From a checkpoint of a small transformer trained on Wikipedia: normalized queries and keys.
Each number is 128 + 32 x the weight over its row's rms, rounded and kept within 0 to 255. Layers, rows and columns count from 0. The size above them is the row's rms in percent of the matrix's.

# layer 3 attention query, 64x64, rms 0.245, rows 0-63, columns 0-63
size [ 80  73  65  58  64  79  97  74 122 119  72  82 189  98 106 107  88  83  80 152 105  66  75  94  76  85  73  79 125 159 106 103  73  52  51  48  50  85  85 108 161 119  59 110 155 109 111  94  68  61  69 120 128  71  73 102  92  80  68  99 155 172 108 107]
[[172 129 130 127  89 116 187 124 181 104 154 162 101 125 122 123 112 140 159 154 120 165 104  90 173 103 120 140 145  36  39 126 104 126 102 163 111  97 147 149 109 134 135 157 110  86 134 113  68 137 139  79 203 164 130 145 154  94 137 110 162 125 165 162]
 [151 145 134 125  88 123 128 105 187 137 181 187  79 103 108  79 171 100 170  94 134 183  77  61 140 128 113 150 130 143  61 142 127 147 144 168 147  96 162 129 115 119 142 141 112  89 148 132 123 121  74  99 165 127 148 203 131 159 173 119 147 177 120 152]
 [104 136 169  82 133 132 134 123 143 126 181 150 115 191 132  87 120  74 177 168 140 145  86 107 154 105 133 138 101 125  67 125  92  99 104 112 129 104 138 147 113 174 140  94 111 114 155 211 144  66 111  62 171 140 139 133  91 132 153 136 173 153 143 196]
 [104 118 159 160 155 156 116 184  89 174 115  97 115 124 122 140 118 156 103 123 174  85 177 152  85 160 141  95 142 169 167 126 162 153 142 114 183 159 137 101 128  87 129 131 162 162  94  57 138 143 140 162  70 105  87  95 117 142 127 165  33 106 111 117]
 [157 159 146 104 104  63 154 113 168  85 163 147 133 154 148 140 125  86 176 108 121 144  67  75 152 130 119 134 104 100 116 119  87 152 138  77 115 101 150 171 132 154 153 161 115  91 112 151 145 118 110 122 197 197 168 159  94 129 173 121 103 211 133 153]
 [166 204 131 122 154 113 142 134  97 139 116 155 104 165  65 138 128 132 206  84 144 196  92  94 146 130 130 101 159 121 187 128 220 123 140 147  91 105 144 165 169 158 129 151  86 141 170 140 102 116 121 113 105 121 132 172 149  68 154 130 110 134 129 113]
 [113 141 153 113  66 167 109 136 140 152 172 158  35  90 127 116 112 122 138 143 114 141 106 156  99 157 141 173 134 133 163 112 159 165 132  86 132  98 166 207 124 178 101 120 101 108 110 121 160 126  83  91  83 129 192 181 126 113 115 139  94  65 150 135]
 [136 142 157 117  77 129 126 146 198 149 131  88 142 127 177  87 166  84 142 138 161 138 139  71 158 186  72 151 118 165  83  99 118 161  92 150 142 153 140 159 135 152 110  99  81 106 105 132  95  53 108 151 157 138 126 114  99 130 120  99 187  90 193 111]
 [ 90 133 193  67 128  54  79 122 180  92 121  86 113 177 127 156 160  82 147 188 115 140 116 137 149 166 148  58 127 173 159 145 100 204 131 130 172 160  99 139 156 174 121 104 120 138 140 122 145 166  97 134 150 108 120 121 151 140 154 162 121 136 131 111]
 [124 115 170 139 151 130  81 189 100 148  96  92  96  77  98  93 179 163 109 167 127 134 125 101  99 202  33  74 108 146 114 124  63 144 154 126 141 144 136 152 152 100 115  81 120 171 137 150 141 116 136  97  98 106 122  89 144 104 142 175  96 137 102 108]
 [121 115 161 150  95 168 198  62 122 123 106 108 119 107 175 136 166  92 165 108 151  88  99  84 145 114 143 167 104  79  95  98  69 136 112 157 134 112 115 150 162 143 133 128 122 133 141 120  98 107 111  93 178 119 176 171  45 129 109  93 173 160 177 108]
 [172 118 147 158 140  57 100 133 144  64 159 124 110 145  56 122 128 159 155 144 158 160 131 128 113 137 140 113 148 170 119  56 201 151 170 149  98 103 149  88 135 169 182 118 131  96 123 137 112 147 129 116 157 123 147 113 160 100 196  80 119 115  69 154]
 [130  95  75 160  85 145 211 147 109 148 152 140 136 112 138 150  74 192 146 123 128 150 147 150 132  41 181 173 130 124 106 186 128 147 146 124 115 103 115 127  71  84 128 178 116  78 140 131 136 134 140 109 118 126 166 138  99 109  99 107 197 162 131 154]
 [147 177  95 117 125  92 140 166 182  76 151 162 189 114 157  79 166  82  86 182 128  96  74 127 141  76 162  72 132 127 138 118 169  80 147  96 190 117 167 136 136 129 112 138 122 147 109  85 127 132 118 119  84 110  69  93  94  97 139 125 116 150 102 125]
 [116 158 133 183 148 107  89 164 127 156 149  94  85 143 198  88 154 114 145 147 195 140 107  60 149 138  94 127 117 155 156 106 118 124 129 159 114 138 125 160 149 145 114 112  89 185 157 156 157 145 137 100 148  43 117 111  81 180 142 151  71  78 123 124]
 [176 129 175 161 101 177  82  73  76 108  98 134 151 123 152 129 115 144 185 139  88 172 123 117  96  67 154 169 164  69 168 135 183 178 141 127 148 109 123 109  85 140 119 118 107 136 111 136 141  82 113 157 159 139  76 147 130 182 109  88 159 134  83 114]
 [101 141 133 148 161 160  94 173 112 195  60  93  70 112  57 162 125 145 142 126 154 156 165  61 114 146 105 126 122 154 129 113 101 143 140 136 137 141 131 128  84 144 103 119 116 173 110  95 129  94 110 135 138  85  88 107 178  99  85 106  75 186 138  71]
 [ 96 106 143 123 149 149  78  89  85 154  70 157 130 102  82 120 122 111 158 181 128  89 126 169 135  94 108  75 161  94 129 133  65  69  99 170 105 124 130 153 172 148 105 103 106 138  72 109  73  92 207 129 119 110 130 146 146 122 129 141  94 148 183 143]
 [124  69 165  97 102  49 111 110  82 124  97 127 116 135 100 156 162 128 131 140  95  84 147 158 100 121 136 140 143 155 115 100 127 128  93 107  54 162  88 130 148 124 132 138 203 153 137 132 132 181 194 158  81 124  64 148  85 143  98 126  79 114 156  99]
 [133 129 167 154 208 114 156 141 127 145  76 102 106 135  65 177 145 145 141 143 184 149 137 134 181 133 129 127 108 157 155  98 129 140 144 172 163 105 119 122 144 122 138 103 110 158 138 131  97 114  66 129 143 165  86 144 108 104 161 207  91  73  95 204]
 [111  91 163 107 107 113 102 106 197  95 113 118 171 169 153 154  91 149  98 131 136 121 124  70 129  80 167 176  80  99 133 158 142 186 160 147  92 149 189  84 136 135 130 167  97 136 172  68 157 147 167 168 155 105 107 148 179 123 173 102 138 138 127 107]
 [123  89 160 101  75  90 127  98 138 115 150 142 136  99 176  89 182 110 110 167 102 189 130 139 125 141 110 144 101  85 103  85  60 112 126 178 179 150 111 110 129 119 151  93  90 131 155 139 126 105  74  75 130  96 178 122 119 140 166 170 144 185 156 183]
 [163 146 104 173  88 156  95 113  93 160 108  99 142 129 135 162 138 191 143 138  99 158 138 146 104 151 173 112 114 193 181 130 164  82 105 172 140 134 169  87 111 143 154 130 173 127  86 146  83 130 130 215  95  91 162  92 148 147 156 133  76 160 160 122]
 [145 146  79 153 130  84 173  42  76 122 128 101  73 168 136 162  98 134 129 134 100 124 134 138 149 127 187 109  94 142 134  96  92 154 139 108 139 154 127  86 164  54  86  87 166 105 115 166 114 152  74  72 151 128 117 120 108 180 108  94 129 143 101 106]
 [114  69 105 107 104  96 103  78 139  87 123 171  98 101 126  82 102 103 132 105  99 114 110  97 126 139 141 152 117 163  78 141 148 131 118 109 135  40 129 132 148 197 122 135  88 152 173 136 133 135 109 101 179  71 132 122 165 186 119  95 110 158  45 111]
 [150 151 189 112  91 116 171 115 139 115 168 138 156 163 130 121 125 134 104 102 122 155 139 159 125  81 114 162 184 175 109  73 108 159 153 114 144  56 107 133 141 133 112 119  93  70 152 176 153 177  93 145 173 106 166 142 102 222 161 125 120 148 158 153]
 [144 130  91  98 152 111  99 117 143  80 122 167  88 109 157 103 136  63 146 154 105 168  77  90 157 101 115 120  95  90  90 154  68  78 146 130  97 169 144  81 126 133 128 132 124 124 152 193 112  56 106  98 107 199 192 142 111 121 132  86 147 134 143 135]
 [109 147 144  93 107 164 152 111 137 150 113  58 201  68 128 159 173 131 112 125 133 154  83  69 126 156 140 124 170 144 123  80 138 114 152  75 167 149 131  70 178 118 123  96 152 166 133 158 151 137 153 159 146 112 112  79  92 160 188 142 180 159 105 138]
 [144 105 157 154  89 127 203 106  89 104 121 149 165 203 130 149  94 179 151 101 120 152 158 115 147 102 179 152 120 119 105 138 101 119 195 198 148 130 100  93 104 123  96 145 175 104 151 102 105 139 136 152 143 144 158  77 139 127  63 122 168 184 100 141]
 [142 145 156  87 127 112  52 135 130 114 110 112 148 176  99 142 114  96 107 172 125 116  99 152 131 194 101  59 143  95 112  78 130  88 126 138 138 151 109 155 205 164 159  65 124 147 130 141 163 122 155 138 113  84  96 135  97  81 155 136  50 117 149 103]
 [143 139 178 143 140 168 109  87 162 132 107 154 125 149 145 160 134 126 161 113 125 188 150 113 117 178  62 101 164 105  89  67 151 127 159 154 117 194  89 139 119 118 126 108 131 160 147  81 114 121 168 163 132  59 118 156  56 157  65  87 103 142 110 126]
 [124 117 200 153 161  89 150  99  59 139  55 127 177 137 148 145 161 162 127  86  78 142 131 165 111 165 162 122 118  81 124 124 135  94 136 145 133 192 121 146 113 127  68 120  81 135 127  99 160  96 132 112 171 108 129 140  75 104 107 152 155 153  90 190]
 [202 191 114 108 124  85 131 123 139  98 160  87  97  86 137  70 141 120 112 132  73 116 110 116 148 111 153  90 124  73  69 129  73 141 134 116 138 103 186 126 102 131 113  89 125 102  99 142 151 157 165 128 161 100  85 204 141 110 164  85 128 136 146  77]
 [185 178 135  90  96  97 130 121 160  93 143  93 102  76 110  85 111 116 128 114  85 134  95 116 122 121 166 154 100  98  87 145  34 138 128 111 158 108 158 152 122 193 156  81 147  88 138 135 121 148 113 155 160 131  76 168 119  72  89  90  84 117 114 100]
 [183 157 149 118  98  65 109 162 179  66 127 119  62  87 152  96 156 122 132 119 108 136 107 104 141 140 123 140 108  82  34 112 122 141 103  75 138 117 143 133  61 146 122  97 105  84 106 104 166 138 154 118 169 115  82 178 125 139 133 116 124 140 172  92]
 [101  94 142  97 181 162  98 139  80 172 116 171 148 158 135 158 131 140 143 141 133 115 153 186 119 150 157 160 169 162 166 108 209 112 100 131 135 159  95 141 169  94 155 144 100 176 127 101  96 101 119 133 101 130 205  55 155 135  96 136 166  94 128 167]
 [ 98 146 139 145  76  79 123  99 145 102 152 114  76  66  98 145 158 109 117 140 120 145 146 119 145 102  94 143 118  72  56  94  69 138  91 117 197  80 121  93 151 195 148 101 140 140 110 136 143 106 111 123 176 161 141 200  98 116 145 136 138  77 131 142]
 [157 149 131 157 118 130  62 168  65 109 113 181 106 106 153 159 172 134 138 197 180 157 133 169 129  98 108 177 168  98 179 143  86 116 106 128 127 130  58 117 148 125 108 148 143  75 158 169 137 121 124  43 147 144 120  95  94 112 112 153  99 134 132 128]
 [ 99 189 182  92 102 123 152  99 115  94 133 117 131 147 161 122  72 100 150 127  64 115  84 105 169 144 132  93 137 125 134 154 122 167 125 151 131 157  86 155 130 103 156 127 137  89 123 173 132 135  37 154 115 117  98  52 120 151  96 103  94 150 182  70]
 [ 74 161 215 130 138 113 108 131 178  85 150  88 111 200 149 145 125 111 134 160  92 101 149 164 168 167 115 128 157 137 119 119 134 161  94 156 108 160 124 159 153 168  89 106 109 194 138 145 130  98 131  90 121 112  85 179 129 125  96 124  73 162 112 188]
 [116 156 128  85 122 122 140  97 187 117 127 170  99 201 156 138 108  95 142 174 156 108 100 109 184 177  74 149 150 168 120  98 143 122 102 146 171 184 137 153 145 165 188 160  60 110 131 165 116 105  94 102 143 171 171 135 162 152  99 132 143 167 124 150]
 [ 83 145 150 126 141 118  94  99 168 133  97 100  71 135 111 203 105 149 167 158 117  87 116 102 139 184  47 174 138 108 121  69 123 157 114 147 120 169 136 130 187 170 154 146  85 172  93 128 145  66 111 111 130 142  95 123 170 118 138 124  93 106 133 169]
 [123 190 150  93 136 137 150 146 176  86 124 161 120 131 117 102 201 133 141  76  82 168  93  93 173 126 101 140  90  87  95 108 133 122  79 170 136 154  95 138 125 171 175  99  95 126 186 145 110 196  74 153 145 180 151 169 132 153 125 122 129 151 128 141]
 [137 116 141  81  99 143 162 140 155 113 124 174 132 134 107  84 148  78 100 113  62 143  81  92  96  97 180 119 132 101 148 129 175 124 173  94  90 128  69  97  90 116  86 132 142 114 102  84 211 176 141 106 138 137 142 136 143 193  89 160 158 116 110 101]
 [154 136  73 151 117 112 112 117  77 170 124 113 119 114 143 151  85 128  86 153 165 182 156 145  72 116 178 102  89 167 143 131  93 140 152 117 127  42 151 105  62 120  81 132 166 111 130 133 133 118 170 114 102  99 166 175 120 100 142  86  68  96 131  86]
 [126 125 140 144 111 138  76  81  95 148  95 172 120 146 120 122  87 166  89 168 128 139 147 147  90  65 135  92 148 118 126 183 159 102  92 133 129  60 131 124 126 198  58 113  98 100 101 197 123 109 150 102 123 114 101 120 129 112 117 170  47 125 163 113]
 [133 111 147 119 185 159 128 140 157  95 139 154 169 180 141 169 139 104 151 186 120 117 126  77 138 202 121 125  59  98 119 162 114 141  77 128 146 122  48 105 182 158 123  95  74 136 143 145 146 138  91  95 131 181 164 108 149 104 154 117 144 170 135 169]
 [108  98 149 114  52 120 153 129 124 152 141 115 178 166  96  61 159 115  91  82 149 143  81 107  42  75 130 111 151 166 120 147 138 112 115  87  93  92 138  91 104 111  73 139 144 104 143 128 178  93 140 118 115 127 195 139 118 136  99 103  97  81 120  99]
 [129  83 185  99 111 136  91 148 179 122 116 201 103 125 150 121  76 186 162 155 131  95 124 103 145 148 152 127 155 122  82  98 109 121  66 111 199 196 124 181 127 138 118 104 153 164 129 115  76 100 142 103  92  97 104 144 129 104  82 155 115 129 156 167]
 [ 85 159 170 170 150 159 103 150 127 142 114 117 125 148 131 170 135 126  93 191 122  98 174  68 167 126  39 132 150 142 122 140 135 104 119 173  76 134 122 128 152 131 153 104 150 126 126 182 100 141 105 102 149 109 171 127 198  92 112  72  73 159 162  88]
 [113 124 169  99 161 171 116 125 105  90 121 115 113 156  78 115 145 153 142 169 116 126 119  64 111 137 101 108 160 131  96 120 113 137 126 219 122  73 115 140 108 123 115 187 125 156 120 103 133 173 127 117 159 164  67  93 176 154 223 173 101 160 132 102]
 [178 140 127  95 124  91  58 108 133 164 169 127 143 178 179 158 172 205 136  87 111  88 196 143 171 113 178 132 129 151 130 154 131 122 107  76 152 106 151 133 132  91 129  90  91 155 139 153 107 150 118  63 102 115 143 127 104 134 155  88 104  88 143  89]
 [130 127 129 171 163 144 145 152 157 121 118 155 125  84 109 166 107  89 153 173 173 117 125 108 152 172  78 154 172 118 172 131 167 130  59 115 137  81  86 151 157 165 122 129 104 111 171  99 106 102 101 116 152 187  99 108 108 150 181 154 180 180 158 193]
 [ 93 153 133 123 127 106 162 104 174  92 109 168 125 124  81 134 162 114 138 113 150 125  78  44 157 115  96 155 119 101 123 148  94  96  84 172 125 132 222 181 125 165 154 106 105  92 144 162 105 147 152 130 159 148 104 152 136  87 108 159 165 204 124 115]
 [ 41 106 143 180 150 101 124  98  74 190 148 129 156 118  88 134 119 145  92 158 107 154 195 186 149  75 153  88 131 128 136 166 114 141 188 105 141 115 165  46 105 125  99 148 138 149  85 135 141 139 179  95 101 113  89 128 122 110 112 125 124 137 125 120]
 [161 128  46 134 152  82 118 175 155 103 117 125 131 122 144 152 149 139  61 176 144 160 148 163  63 137 120 195 121 116 153  62 120 129 137  93 135 103 104 129 101 142 194 122 120 123 164  91 139 106 133 185  83 155 155 124 147 117 151  83  93 171 104  92]
 [154 101 111 185 144 111 173 109  96 159 117  98  65 117  73  94 115 127 137 150  72 190  94 105 162 141 110 128  96 128 126 150 152 123 177  55 154  86 172 103 100 158 117 162 152 105 114 101 153  96 160 127 125 129 108 152 182  95 144 128  92 189 177 110]
 [111 130  72 155 142 127  88  89 100 112 207  98 164  97 119 117 138  63 104 131 143 159  57 153 154 179 101 142 110  55 120 112 148 156  94 144 143 174 141 170 104 189 117 122 113 165 126 141 131  88  93 145 115 142 144 119 100 105  70 152 181 117 131 145]
 [ 70 114 151  68 140  71 131 132 127  90 139 128 106  73 158  97 122  84 111 110  82 137 103 102  99  88 140 116  95  81  70 110  44 129 147 145  86 140 101 115 148 130  99 101 115 128 147 141 160 134  96 148 133 121 119 145  81 108 193  93  72 112 155  71]
 [ 93 134 106 131 128  90 127 119 128 134 152 135 128 141 187 116 167 201 103 145 142 124 108 133 176 141  94 104 112 133 156 164 100 108 156 128 153 135 112 180 172 165 128 147 133  45 127 119 118 186 121  91  72  98  75 142  60 182 137 170 147  95  72 102]
 [113 123  66 143 121 159 129 139  71 113 120 153 173 126  76  73 113 138 136  81 107 184 132 168  53  84 167 126  85 113 119 189  94 163 145 110 121  90 150 106  48 119  92  96 106  97 108 118 165 125 137 153 115 126  90  98 116 120  97 105 113 114 109  82]
 [161 115 182 155 168  89 111 137 137 137  94 125 145 127 134 129 114 113 218 165 130 120 160 112 158 232  77  80 111 162 157 157  83 141 125 154 143 169  81 132 163 148 135  79 121 110 161 117 112 151  81 116 120 159  92 157 157 112 110 184 112 117 147 147]
 [164 165 147  88 171 156 148 142  88 166  88 143 101 135 161 172 152 142 109 110 148 163 170 152 141 210 155 122 140 120 159  74 105 119 149 120 132 133 100 174 131 115  93 139 133  61  56 150 137 100 112 151  96  67  93 179  66 112 124 166 133 119 134 136]
 [130 139 146 119  86 183 148  81 120 125 211 103 150 146 125 100 127  95 131  99  71 133 149 155 185 136 190  44 169 107 132 117 151 147 188 128 113  89 128 106 105 117 123 138 189 133 120 174 142 139  92 113  92  77 142 160  90 134 110 160 128 113 155  89]]
# layer 3 attention key, 32x64, rms 0.219, rows 0-31, columns 0-63
size [107 102 105 129  98  81  89  86 124  84 158  97 109  99  84 101 120 111  88  79  79  98  97  89  86 102  87 101 107  87  85  89]
[[140 175 138 107 122 123 131 163 156 121 197 129 112  95 159 115 192  43 142  99 114 112  97  66 147 159  75 139  85 102 111 112  73 147 152 135 118 178 115 143 128 168 108 123  60 126 149 117 144 111  73 139 161 144 104 158  77 133 125 118 173 131 117 180]
 [195 160 140 142 156  97 103 151 177 102 121  82 140 102 176 127 150  77 150 126  87 116 147  68 200 147  68  98 101  49 104 127 101 128 121 166  96 148  91 160 134 173 127 130 118 123 143 107 182 147 142 106 142 133  70 121 101 133 167 149 108 144 152  97]
 [128 155 173 138 125 117 148 153 181  82 125 123 114 111 118 125 167 115 147 123  90 128  67  63 156 142  55 175 103 163  54 103  84 151 127 137 130 157 141 136 180 160 112 117 114 156 158 145 144  82  72 193 108 138 128 155  86 116 124 134 151 142 192 145]
 [133 106  76 140 118 110 106 104 116 163  82 116 141 168 130 145  71 193  89 136 139 123 138 161  96 112 202 117 151 146 184 160 199 100 149 119 133 108 167 124  96 112 136 148 153 158  94  83 112 135 151 152  70 143 155  42 171 134 109 161 102 133 120 103]
 [191 176 150  93 124 107 120 156 162 121 159 129 137 158 148 107 211  67 158 110  85 102  91 101 172 153  86 174 137 147  90  72 105 119 124 167 104 182  99 144 113 177  98  75 120 105 184 130  96 119 121 105 151 141 135 153 113 121 126 149 139 119 168  84]
 [118 122 100 124 160 142  98 116 174 188 136  13  72 116 112 112 129 103 128 120 120 148 151 164 159  80 105 128  99 145  86 141 108 145 119  89  79 151 128  96  96 148  96 108 159  76 133  93 148 118 171 133  85 153 134 126 101 156 132 132 217 114 130  96]
 [149 108 154 170 129 148 160 129 183  90 102 140 111 128 130  80  70 127 127 116 149 134 109  73 167  92 142 158  77 137 125 117 111 102 112 122  68 122  91 141 150 150 104 173 170  90  71 114 140 165 164 141 178 185  94  97 152 102 141  78 202  99 101 110]
 [109 120 162  95 128  88 136 115  95 190  94 114 132 112 168 185 146  93 130 137  84 172  84 138 118 151 106 132 108 172 144 119 116 134 109 140 107 152 125 179 122  72 141 123 106 153 107 193 209 198  98 122 123 109 181 136  87  98 146 178 178 128 130  90]
 [184 137 163  56 167  95 121 142 160 106 160 146 128 126 166 138 203 107 118 154 123 182 137  92 158 112 100 173 145 125  85  89  79 162 137  92 141 170  94 146 135 162 150 122 103 102 127 170 132 119 115  82 119 155 164 139  82 113 167  56 135 145 174 150]
 [141 142 164 159 108 170 112 114 135  61 124 133 107 137  82 205 139 128 153  64 104 113 147 163 190 155 101 167 118 158 181 113 127 108  87 173 150  88 125 158  90 171 114 126 120 137 103 108 134 102  85 123 176 158  90 181  99 132 182  82 120 126 158 107]
 [135 159 160  84 129  89 147 145 165 117 173 137 126 110 155 140 183  57 149 138 133 159 109  74 182 141  77 140 116 104  98 112  49 145 172 156 144 160 118 132 139 181 104 122  97 101 178 161 168 102  93 124 148 154 120 197  75 121 138  88 124 139 148 126]
 [162  83 135  94 117 110 182 136 140 146 156  89 133 119 134 163 172  86 136 132 123 164 114 148 180  93  77  96 187  64 126 170 133 191  93 109 129 128 160 112 127 175 128 166 139 152  91  79 120  98 109 112 114 140  78 121 149  57 114  92 131  96 186 144]
 [127  33 112 166 174 170 170 147 112 109  87 148 107 127 115 113 109 185  97 108 139  86 157 202 115 144 181 179 141 179 148 148 129 107 147 112 117 166 134 115 145  86 134 107 148 137 112  78  92 141 125  91 134 177 109  86 192 111 123 140 110 152 138  98]
 [191 168 125  67  96 119 129 172 113  90 141  78  99  71 145 123  93 137 148 176 136 125 146 108 135  88 117 141 108 126 120 124  66 132 144 153 107 114 143 159 116  91 105  76 154  90 166 143 171  66 101 107 190  71 132 154  92 119 174 140 114 177 153 143]
 [182 121 122 157 159 140 177 134 149 154 107 108 153 122 172 168 100 122 170 163 150 145 132 141  78 133 119 144 107  98  75 179  83 112 119 127 171  98 142  95 155 171 157  83 112 149 198 142 156 151  79 178 141  62 130 139  96  96 193  92 102 146 142 117]
 [141  87 141 117 124 121 143 133  85 114 135 150 149 130 131 112  90 147 118 147 149 105 164 176 130 126 224  77 129 217 167 133 128 156 138 182 144 133 185 122 128 129 164  97  92 107 158 127 130 170 149 138 114 152  88  36 135 129 112 147 178 122  96 175]
 [148 144 147  61  69  86  99 102 134 108 221 154 104 164 152  82 185 124 109 146  84 159 107 136 167 107  69 163 107  95  72 127  85 121 150 137 107 114 103 166 128 151 173 162  98 158 139 131 133 122 104 105 169 140 105 136 120  85 150  92 146 163 146 147]
 [168 113 144  69 136  85 142 162 186 113 189 175 138  69 150  84 172  85 152  85 102 124  91 141 130 118  90 102  95 142 130 136  98 136 170 140 111 133 147 158 103 134 139 102  97 116 101 143 157 116 122 100 136 213 178 193 103 161 113  94 156 123 100 100]
 [127 147 129 112 127 108 122  99 147  86 147 144 103 112 163  97 132  91 145  59 186 116 177 131 111  85 120 136 114  65 136 139 134 120 146 102 168 133 152 135 203 124  86  90  67 148 144 139 142 146  75  65 162 194 113 113 151 121  79 155 183 143 142 171]
 [110 132 165 150 129 126 121 156 116 156 169 120 143 191 122 162 145 124 125 164 130 122 135 110 102 152 158 132 164 197 133  62 122 137  95 107 184  88 130 160 150 119  51 164 164 188  83 146  85 177 148 183 161  77 128 100  75 145 111 160 136 154 126 142]
 [113 116 165 112 134 141 116 133 178  96 164 141 179 138  67 113 106  78 140 151 128 137 152 114  71  82  85 126 162 110  46 154 103 132 137 168  94 146 152 122 134 135 138 177 213 114 160 127  72 173 141 160 126  91 173 167 101  93 145 166 140 148 140 129]
 [140 139 206 135 121 160 121 159 157  94 126 125  98 142 171 183 165 103 155 174 129  89  70 146 188 155  52 124 151 110 132 179  78 143 134 132 142 166 145 178 169 174 113 106 134 117 109 152 169 104 127  94 137 138 178 130 127 174 162 104 142 176 115 133]
 [150 117 108 118 118 164 125 125  58 127 123 112 102 156 128 128  60 139 113  95 147 102 103 206  40 122 115 142 140 141 123 121 172 132 114 131 116  62 111  73  85 126 105 158 177 150 134  93 157 186 138 111 112 133 144  80 173 168 105  73  92 130 106 142]
 [ 68  72 129 132  93 111 107  41 147 141 130 145 145 154 171 128 133 197  86 109 192 111 149 101 137 128 133 162 120 147 133 134  94 148  88 139 102 129 208  98  90 121 141 183 142 161 136 152 105 110 131 121 110  70 113 132 193 177 126 169 120 144 128 110]
 [146 141 145 208  91  91  89 119 153 171 125 111 121  80 123 128  77  94 159 205  77 146 113 138 112 110 111 125 109 138 157 102  91 189  74 105 148 135  64 129 148 101 126  80 160 127 142 131 126 180  85 141 135 180 135  88  86 136 174 117 101 112 137 130]
 [167 151 181 104 111 106 107 142 151 128 107 118 105 109 211 119 137  69 177 111 115  83 140  89 148 125  84 164  54  92 127 102 103 164 141 160 141 144  96 137 106 141 147 180 124 107 110 115 117 113 137 134 133 100 152 219  95  75 136 126 104 144 126 193]
 [ 47 119 109  88 138 136 170 120  93 173 128  89 112 144 123 149  65 150 122 110 153  81 123 116 100 195 133 108 110 152 101 100 171  81 101 137  96 109 105 150 133 129  87  87 131  90 148  97  85 164 147 178 135  92 128 144 103 187  97 111 106  93 198 118]
 [ 75 128 115 126 122 115  90 164 101 123  57 146 128 193 105 152  99 121 103  93 111 136 105 209  63  81 116 139 129 110 144 131 146 188 133 184 128 103 193 176 121 137 147  92 134 107 107 162  92 107 162  95 112 149 123  86 140 108 110 112 134  63 149 108]
 [126 131 122 153 195 167  59 121 130 141 143 127 149 190 171 119 145 155  92  77 145  97 137 181 140  81 134 113 126 130 123 113 160  79 174 137 145  97 168 172 132  38 163 116 155 155 116 140  91 122 157 182  45 128 120 127 158 124 148 131 126 122 117 109]
 [122  96 144 157 127 144 144 156 170 167 158 128 103  59 178 119 104  60 115 145 162 151 142 181 126 104 165 109 219 130  98 152  94 102 217 180 109 184 119  99 112 124  95 106 118 168 136 114 117 125 127 110 114 146 106 115 148 134  86 122 112 131 115 179]
 [145 162 129 101 222 143  84 124  80 150 108 106 178 176 137 125  78 170 116 154 153 193 188 114 117 160 176 139 154 103 180 152 136 163 135 118 124 142 142 151 158 143 151 200 157 138 101 115 140  92 100 117  97 149 122 108 124 103 167 122  81  97 166 130]
 [108 152  96 147 110 129 129 107 158  87 166 101  91 137 123 146 154 127 169 174 124 124 116 131  90 136 142 160 194 145 156 112  83 165 172 152  49 103 100 153 104 175 146 123  70 160 103 203 108 114 112 105 186 171 139 131  60 106 170 144 152 134 110 140]]
# layer 3 attention value, 32x64, rms 0.227, rows 0-2, columns 0-63
size [ 98 104 115]
[[135 111 137 109 106 117 134  84 117 162 151 179 128 151 168 140  79 107 119 203  87 132 183 111 149  92 116 116 128 130 150 127 131 102 142 115 200 119 130 170 145  70 155 101  85 102 140 112  68 177 116 162 206 144 156  99 169 155 104 155 143 131 129 191]
 [ 49 147  93 152 161 116 175 133 142 177 140 133 143  98 139 145 134 129 124  53 109 177 135 113 116 102  88 125 134  62 164 118  63 196 105 112 166 142 176 132 161 135 107 129 184 117 142  90 107 145 152 142 172 138 157 137 140 139 148 146 106  88 172  73]
 [130 175 147 176 147  79 134 149 113 106  61 141 161 130 109  95 131 105  68 102 143  97 158 129 100 197 133 120 127  92 155 173 116 140 167 150 123  77 108 108 124 141 139 131 112 145 206 137  92 188 126 167 166 120 113 172 139  71 157 128 151 104  99 191]]
# layer 3 attention output (transposed), 64x64, rms 0.219, rows 0-2,32-34, columns 0-63
size [100  97 110  95 119 110]
[[117 125  89 174  97 126 195 130 118 206 127 143 163 122 119  91 130 162 159 114 131 153  93 114 146 124 109 107  96 134  85 111 202 126 154 155 108 136 160 148  33 182 135 178 149 126 120 158 114 127 145 142 119 183 149 149 123 117 124 156 217 144 138 134]
 [134 175 166  76 119 124 148 147 148 162 112  95  83 171  94 183 121 151 118 185 149 132 154 125  55 141 122  63 157 112 162 112 145 157  89 112 169 107 130 139  87 124 101 125 170 143 125 122  79 150  88 109  94 106  97 110 144  76 102 222 119 131 146 127]
 [129 141 168 111 164  59 145 149  86  97  62 140 108 144 119 111  73 109 129  71 103  88  90 114 153 112 145 135 129 169 141 130 151 108  95 135 167 151 198 135 139 159 167 151 180 141  59 100 130 116  94 129 142 145 141  97  97 128 157 188 140  86 191 124]
 [146 135 136 165 181 157 117 165 120  76 186 157 149 160 127 185 164 140 153 108 112  61 158 124 183 173 160 134 142  92 171 129  77 137 123 115 118 144  77  85 175 132 101 126 175 116  98 121 160 113 162 103 173 185  95 135 148 113 100 119  76 122 155  94]
 [128 154 139 164 146 146 125 116 101  62 104 131 167  87 183 133  81  88  68 118  98  95  83 103 122 113 167 136 106  99 103 131 173 129  86 131  92 119 125  67 124 113 116 134  92 204 123 168 146  86  94 125  97 117 141 146 134 168  92  86 106  57  90 139]
 [155 169 146 127  67 176  80 118 112 156 131 149 128 127 119 200 129 123 165 190 125  82 124 151 146 139  94 128 132 128 153 126 151 155 149 145 180 159 111 165  82 113 104 141 114 143 160 146  88 107 104 149 157  89 152  79 169 118  39 141 128 209 125 108]]